Part of a small language model's weights: width 64, learned positions.
Each number is 500 + 50 x the weight over its row's rms, rounded and kept within 0 to 999. Layers, rows and columns count from 0. Numbers have three digits each. The size before them is the row's rms in percent of the matrix's.

# down: layer 5 MLP down (transposed), 256x64, rms 0.162, rows 161-244, columns 32-63
# up: layer 5 MLP up, 256x64, rms 0.17, rows 162-245, columns 32-63
down161 106:510466557450496425503425527463470602456529430398404620558456466479419435567542512530552455596459
up162 086:447618526514498557483483475548523431535598463409458524507449518491481499434528445490520442545456
down162 094:485447457432522418495511505563535412503522511496452436498523612517438519609538561447543499414491
up163 080:553410470481406487557567518534463543545444413489514476443491555461472595489432423547525426479543
down163 079:447451665483503488436532526537575502463477498529462453420590375534538563507484511491592429482594
up164 100:523362511528483541426396528496506537502509534473456430460463552412506557467496455491507483510450
down164 102:465475512457512479564460590507516505520488508537568413377440522596532500537521508531437523530512
up165 096:540519505518484465568424446433479549413490539498503515620496456524397543459447529508491522554524
down165 114:492536555488481426457556467553473521509468433559498409534540392477520478547467541478544459552518
up166 082:403480529583453569418520493446492503526483468571560477557484483429516539535532521482469515480534
down166 093:436546488448554489617476534457517472449545460488500572464469430510440503466559525388465450440493
up167 096:432456494558505496456483515650520484525517476402495537426487496533505504473496534489445521572563
down167 094:484513439577585552535435502542553453530421412508571497439467524408438536473518432512498454560450
up168 099:466528492470488490431526407537464517456491433478495498441516581523556446511450557552369561415524
down168 096:522479508438424486473548544544455425492520562487503436486491484459482491466584529444503526465537
up169 119:473450395404575568542498583570470506507409501435515475439414510502533454416454527507499427495585
down169 112:503472414477631520559525476519468491525477531471510529512485476549436492472419461510490555587534
up170 107:498576543471521484532517481517546480454350529563482588477600566426434515436497567467494505519531
down170 091:481510450425491475572508486499483496562488478482591552527518590505417509399542560517492556535436
up171 112:404515537452461463543484516540477608467443481469553519525421492449493475448514494555493554500469
down171 103:507430579535523508517510562604484485437587474480448514509501507450534505628485430445557488462490
up172 097:525465399501512465514510601434522485431493476496442440422468552525573467527522584609413441550513
down172 097:521458531414518517500509427534481470502531403576544449513435496592564583488539465606507491587489
up173 106:460529470380491576501487397588566577503498525522540427502496494488504469510531509572499462406552
down173 115:476479493572424411550569467534536513510415608456531443554562527602560450526449473570528551526497
up174 107:470464554490501497538433410520550477450436504513502431497475544476407485577503585515595598529463
down174 096:546514498545549494479535414501441518555492473514406565470489530577534441612468447458519529504495
up175 089:534584522514464464540437494536506578482469484551521510493494467525515466527438465558524546490497
down175 096:487527535516460491442434465485530530496467545461532518570504417476559513484533459452526503568352
up176 111:552443511610484582523499418485502567517478603536515549514495433516445454568563487442408434460545
down176 096:641394575597590408469430528507483432502410501456481507531546470482481478529463598459488456520467
up177 115:431419471514434512536414486447499562417585502504438545417509522501516572414477534458494472477520
down177 112:551505507532465439442485453505463529486496506417471461596461388411443497600542446503415478473431
up178 099:472461569475455407476504440487475496433440561429445482603524420506583511398536488469498477454497
down178 090:519502551464533594578557488518490449494462495550487504466563506539592508507605589547498549491482
up179 095:544480457444401474490499507476477476445457514543463520489451478509482546564434550663544489436555
down179 095:531411474595510424510554535546470586354498470471467558578409548465451586535491536461534468543460
up180 103:444415537569471486468496414450466466487504449592490600408543490551511470511480515426501505442496
down180 094:556556504476498489465390494460502484457549524397414473546460538483508488538543541578481487611525
up181 089:532490420519440625446494551489404518486437498526469484600486485459453553416506510553430518498571
down181 090:502461611491518460511500492429461479451532502482530510468476383403499470576492380425481475561538
up182 095:487561491443472539527480501445482517495396412445491522412532529442526552518470472528514527525560
down182 109:473455583462493529510594510512628595431535480472444541469542509617555391481448412531496536522508
up183 108:504575564473548471411561527491536503439495489482479547482417440490496507438524589501465489461551
down183 094:477519538489469532483499578451531538526611512503507470463554458525491580472564515503425459544498
up184 076:444456454577465583474512418522500527561485482490425473491571479597541467408519571468465558513581
down184 076:466572417461502433488544472437524574516562576510518478466526522476482556480606460497575482526531
up185 098:481579615586409501485553480397487435401520436489467550512458443331457506564402436485551501541467
down185 096:526537510512627489507507524510506569487410370481495542403576540422548465492424490462520548554556
up186 099:554615549474465525583527481537525437506525507464559509531534467581470444448431480524511531485548
down186 092:532561475477489445430463480407445549479504580536466573515485513424488461519416462524479444466581
up187 111:555489457500519564530530470500482492480530455508432482499411488593527553562514430504466469439445
down187 113:382520515554529488526426490465539499529410455528557531550514496460534475563596539467480518501515
up188 100:527522527444483540342479543442463488474533505465376513545510493435540509441551464548488426508445
down188 108:582434520526528535421532477521497521386559530484459515505504548434538491490503396615529449483562
up189 099:533469475546429480468578508463440485532417467552445409467440548592449531479523542475501575498464
down189 100:530527477596500507461478469421502472497481503545471505538565532562579534404506453446477451468465
up190 109:441478553511505521513466441475457538413534389372530452430445565495581451490460524551503483520454
down190 095:517501470552455513432508544514626503590512471546446433575498426476485567512567601486456541410569
up191 095:454392506531465524516454482544510593458464526465463511524490363402501506513488506520625479510483
down191 103:557501492484534399574481539571536464571496494533514520450462574519493549406478433608545460439506
up192 083:377494518519512539475511452514598635485510440553579563434579536451484549586512452568532573488453
down192 082:519479466533554476533492546496617446430483496551455461511476464558474422491443541465451484500497
up193 101:472508507468481498408438441502460465465460526525507590420442509525565501577520450506453469501524
down193 114:498516592543496479496475521511399527606580589500558479477562513517512494497526518450433544467528
up194 091:542492450498564533496553585439499505533523511609480448438432445457402569564465559533578567471495
down194 093:495489438523431575565518492493514489465547432488553617496459483497635489489463444475404523534500
up195 099:427396480558503479561417480439521544491478507387627499485403497466503496504521464381528564496556
down195 100:488458587505576516506578442488536515464563515500493504529478596502548498577467397437526563421488
up196 101:489441561536545574594445494507508496486474514476513496482490493439401586615518568463547602525472
down196 086:550475445476541600474514504443541449492510558457485515534440655463469449456621522497500551452453
up197 101:446521543519512442481448461492635501513492429498591457491535503513404458459434504528478425537430
down197 092:585525524470418560507489546471440512490471512608522569413513443546488429465537581482529561486517
up198 106:495361474557559559409494555558521546480430454547479447453431518476454536539538510423545535552512
down198 094:475501532530356496553407474456476520474489610494513541579507441484527536528470477465482426456527
up199 097:538481487505495424531508541467460514480446515545434486555484526521455562505538542599479498521422
down199 094:483445487560610542524568449388487519476576447468449494576496447492551530478461553451500512544541
up200 088:528573522592533515487480457507527460440591507515588483587539486527496430455515578498414456575532
down200 082:507566491472450554439462514409546499506491438577453523438571540568487432540503437553521454434508
up201 102:584464536594535516558543442512490599530569438509569438512595513494476413525526629470558547498431
down201 095:532523551598501479504494574429382471459526443619483556439554432438470468573555522536457400451501
up202 083:457404497458445469478560487461540522541482448453526612518491491527556556464608472499493425578423
down202 090:578519509542617565462521541508523428477474395481546467555445441505527454394399485492501557456571
up203 106:584368496500475518564578571493589541554464508412530443548490528492474485534501529494425506422511
down203 096:422477532493536562481533461388475516512525449442473534536543428525494539567452522622456520460613
up204 093:524490473536516534414397454550476520524379484601537505543447530537485498539552479476541580496448
down204 104:456574505517550432452480490496467433408538459496554525411485515453448563532451528418515543456516
up205 103:566550454436511554542445478546500527456466535445504447472457529544405533539526421460524502516466
down205 088:482577498504546510458429536448535485388612468438534462480455455451420557602492570569490477534476
up206 111:444539451522587508569505455533418499406547495473536552369448462530513511554448548484523576521529
down206 095:458479467540403506479476619401544460500486441500525402552516475504513521485485508427508505535482
up207 103:523566534467569500473573489438529559467424536469541503420546528519537654519523452525424470606548
down207 119:477486461556579465464563416522441422490584463498494463476422511466566566431468405480494546455478
up208 102:422489516499366467533479426503532561524511502459482517476471450490463509479530532441445536385540
down208 096:460524462553602596487504549489468476492620509412425653432518540521556497539491460572458479483584
up209 094:528433469414531575430483482553516576494590536532507547546479427447558547429421466442586439504420
down209 097:469452544480543531522570514489511490389455516505485453407540461483505414564549433557438462517550
up210 117:531493475609628455529460472501469579531549467499531422553519432501533582475509493477483472551546
down210 122:575406510451430439448486598506526452580423534550494485547575573469444458481521446410460543473508
up211 096:518465513480506504472544495567535481469493392509535531539460435511433530464520544495465571538461
down211 103:482564572359415610498524544530485504581523468470502421512544439451511549563473472493478479496590
up212 087:441460498518451412420419591523500454516419541498486654471505483501538533507510520459634466543521
down212 086:492488515457536512535488489516482522556474504576410454449503479573502547536561574501496541538523
up213 090:530508484586476567432423448563311591485496495599499461495523492462437563486543453426522575512496
down213 081:471477613531518466556487533530615547554540479526533530582567464593585522524489615516515467514381
up214 103:500442515515530482455493434515460454408493484437579436522515452584458498446441444548560493567511
down214 088:522550507552415536464505535490408500469540538478451616445465418444540559542477475453557508407518
up215 112:516550396492538579465584446434447586448448522479449490510439462529562509425597545515427463496557
down215 122:571493519509404499599459622485469499414463588414457597432460511567460485502501446543501465540494
up216 105:583401548477566513576502612533620582481447517522479546469552443437576485597538478469503494541491
down216 115:481575477528498521543422526432378484553602519523521462490504566452391484489425537412519489514450
up217 102:482498522501557493472516400484468524380496495519521565486489495452495574500519552450512501502506
down217 101:485534462543468439474486571479481487619485472442564561467500460541568511420490434521528489521538
up218 108:452446445545551459537424478546562495497464562525450553367417516512498560550444526453507493533454
down218 105:583618503476624493500535409482520501463589509527527514441571503473437553489420503516462532401467
up219 102:473516489502550600487423521594428562550540494537532517595561481486564450444449574479439519490563
down219 097:551413531558395430517523453403552532605507533438477584545502505526540547454470586502514543371549
up220 102:503484452496455469585586499482496513449450496473496558626450596392556511520408513562482548478390
down220 097:435569555541470466517453438582501471527570554499428393535574564481453495470443465522410525585506
up221 107:438572491540502499480488437481394513514395610500492464518452528449549502432480405485545470424492
down221 111:481399472573485484557489504576456508526530455507476398516451524543409477585436483475514509484395
up222 101:537500510501513504508450499593511533510509499528654457429491459501570545583465445485517470370535
down222 104:482597511436482485389483530524434554509479588594411564538583512529536477468549487467486422448558
up223 102:617507524602491462504420512469507455482520538462594549573525502473372509408417421456540450499470
down223 098:465459506429510573559590512504423543494444552506444484530496484419549469576560486551484441485550
up224 103:488440496487538605464565499518539593552463436528552521494529476547463512486459601535451605499508
down224 093:457622603462411479532520537455564426498534561446537585567524460492427468507454496410436502561477
up225 091:494538414481536470486534521563488449514507533505471379448480549515516629590476456520511462524429
down225 095:486447512559608445500458483445526587414543478550551432450504411447431460480464456483547539472533
up226 102:545571417431525439547502477482386514416507513513538514551533416455554492532531478491489406563539
down226 113:525504558592560473430478552501528511408460430549561512487433449468584565512533484540477523480446
up227 089:573578521501373466527488491490522474490487480562422529404506465525504441455562568514465494555517
down227 092:531428570514549534541484531449538661448414525453489514562459486463541467543448556500469529498509
up228 111:460553455466505440541421456560375534392510581553535607415460397480487541494488492520453545421473
down228 106:476554468485461500492569356595475554471387501487454460527524530453459541470569560505475498508489
up229 113:497519466529539501424533543481476407524513544551440474474505575471479533567460517537494504430443
down229 128:418525462451383419434514453463569564454444464488499440555531524501516484479512447461551493477520
up230 097:485549527531534506516492523470487532439485500652480408469520482471541585422469564475445539477434
down230 091:481469487439447485426494430535564446439420533453455409622511451561494471514465546557496436503536
up231 096:615525535563438543599530545501496513547424523461466523564519535549551529534506458417403470555433
down231 093:566472593495519493462490519466458517537486427535401380401493499494510505522467484469473526505504
up232 099:495505392600508572579429480497485558463514557550451626540476468544522527471469486543472495551497
down232 094:553524485446478450485516480426505425535547476555526619388514460516405525429418440580505479467462
up233 109:534530512423412401528456430556562537554369457609507517471587562548513478495395466523534446472427
down233 105:606460491520480506469409528434514511506509570479447546568524489563491454454539579470457505410477
up234 091:550588538505606549603435505499424528506603432534555538395507468490539514437545487577504558520492
down234 091:508541513395506562436493586476510498565444573485479558511587464498473607556454523463536497407545
up235 109:564486462571482575496502503502464529536450442518548506447530483531537575563535444467456552482541
down235 113:535468499536477518446458549527420477579546574568494465481447567571473476469553492580533570476531
up236 102:555555589522429498452553448510529567521535551461483556538566417528531489513532494393470550532444
down236 096:439445550363435455420460489524508533608492486535389468517464560572475514493526507576469479556539
up237 085:550507469564395429474517534461384516501509458558535567460456467399459485550500469566537477475425
down237 099:503513454430459451508495447485470363597458493502457522462546549598500537418502577554384536510454
up238 107:511497477564494486371541389515415492521483531565480538538537459580573496390600510527532521507516
down238 103:502449494553445436541440517483554504556482481500484406447532547487345451530454552537494602571379
up239 089:475571479511456529500473503512495509468513446457608536503541525555447441586408485453540453441499
down239 105:507481537533537519486446459550528524552516531519487477478428434502434528480521578528524554480432
up240 106:498496566590512479452464550454485452383485490474415384489436579479582601553475483507503469483515
down240 123:497523449434502448513472539450584567562496509540422490457512570470464421420542543545572529548522
up241 112:466535548436472501576617550459586560434485549453527542544529407579579426386435541551489461438567
down241 105:544481361516581546606556472507504470506524452533552404513518571493562486550488472520453506520524
up242 110:522477598575608515405462486621540661500449462523469529457587472428484497407502484464512470542451
down242 118:418462547486516515583589408507461443564549480471511463542421497380525532490507472553511497390593
up243 104:557481547504414524503460405541443525426457462564490501634543468611574489452501565470531440502552
down243 100:501454607530480509538480475476368542518496535482447527422464523417274468549520486478458499510516
up244 111:505428512452442513441527510492522541449498507591535496584493456554532473561495347543572525500577
down244 123:494509517452399423441549447535488506591566534483558374496493530476425578529453469495554431422523
up245 101:543544533505511480503478549544511425540597489548481464495487567482516479527439489512479595528495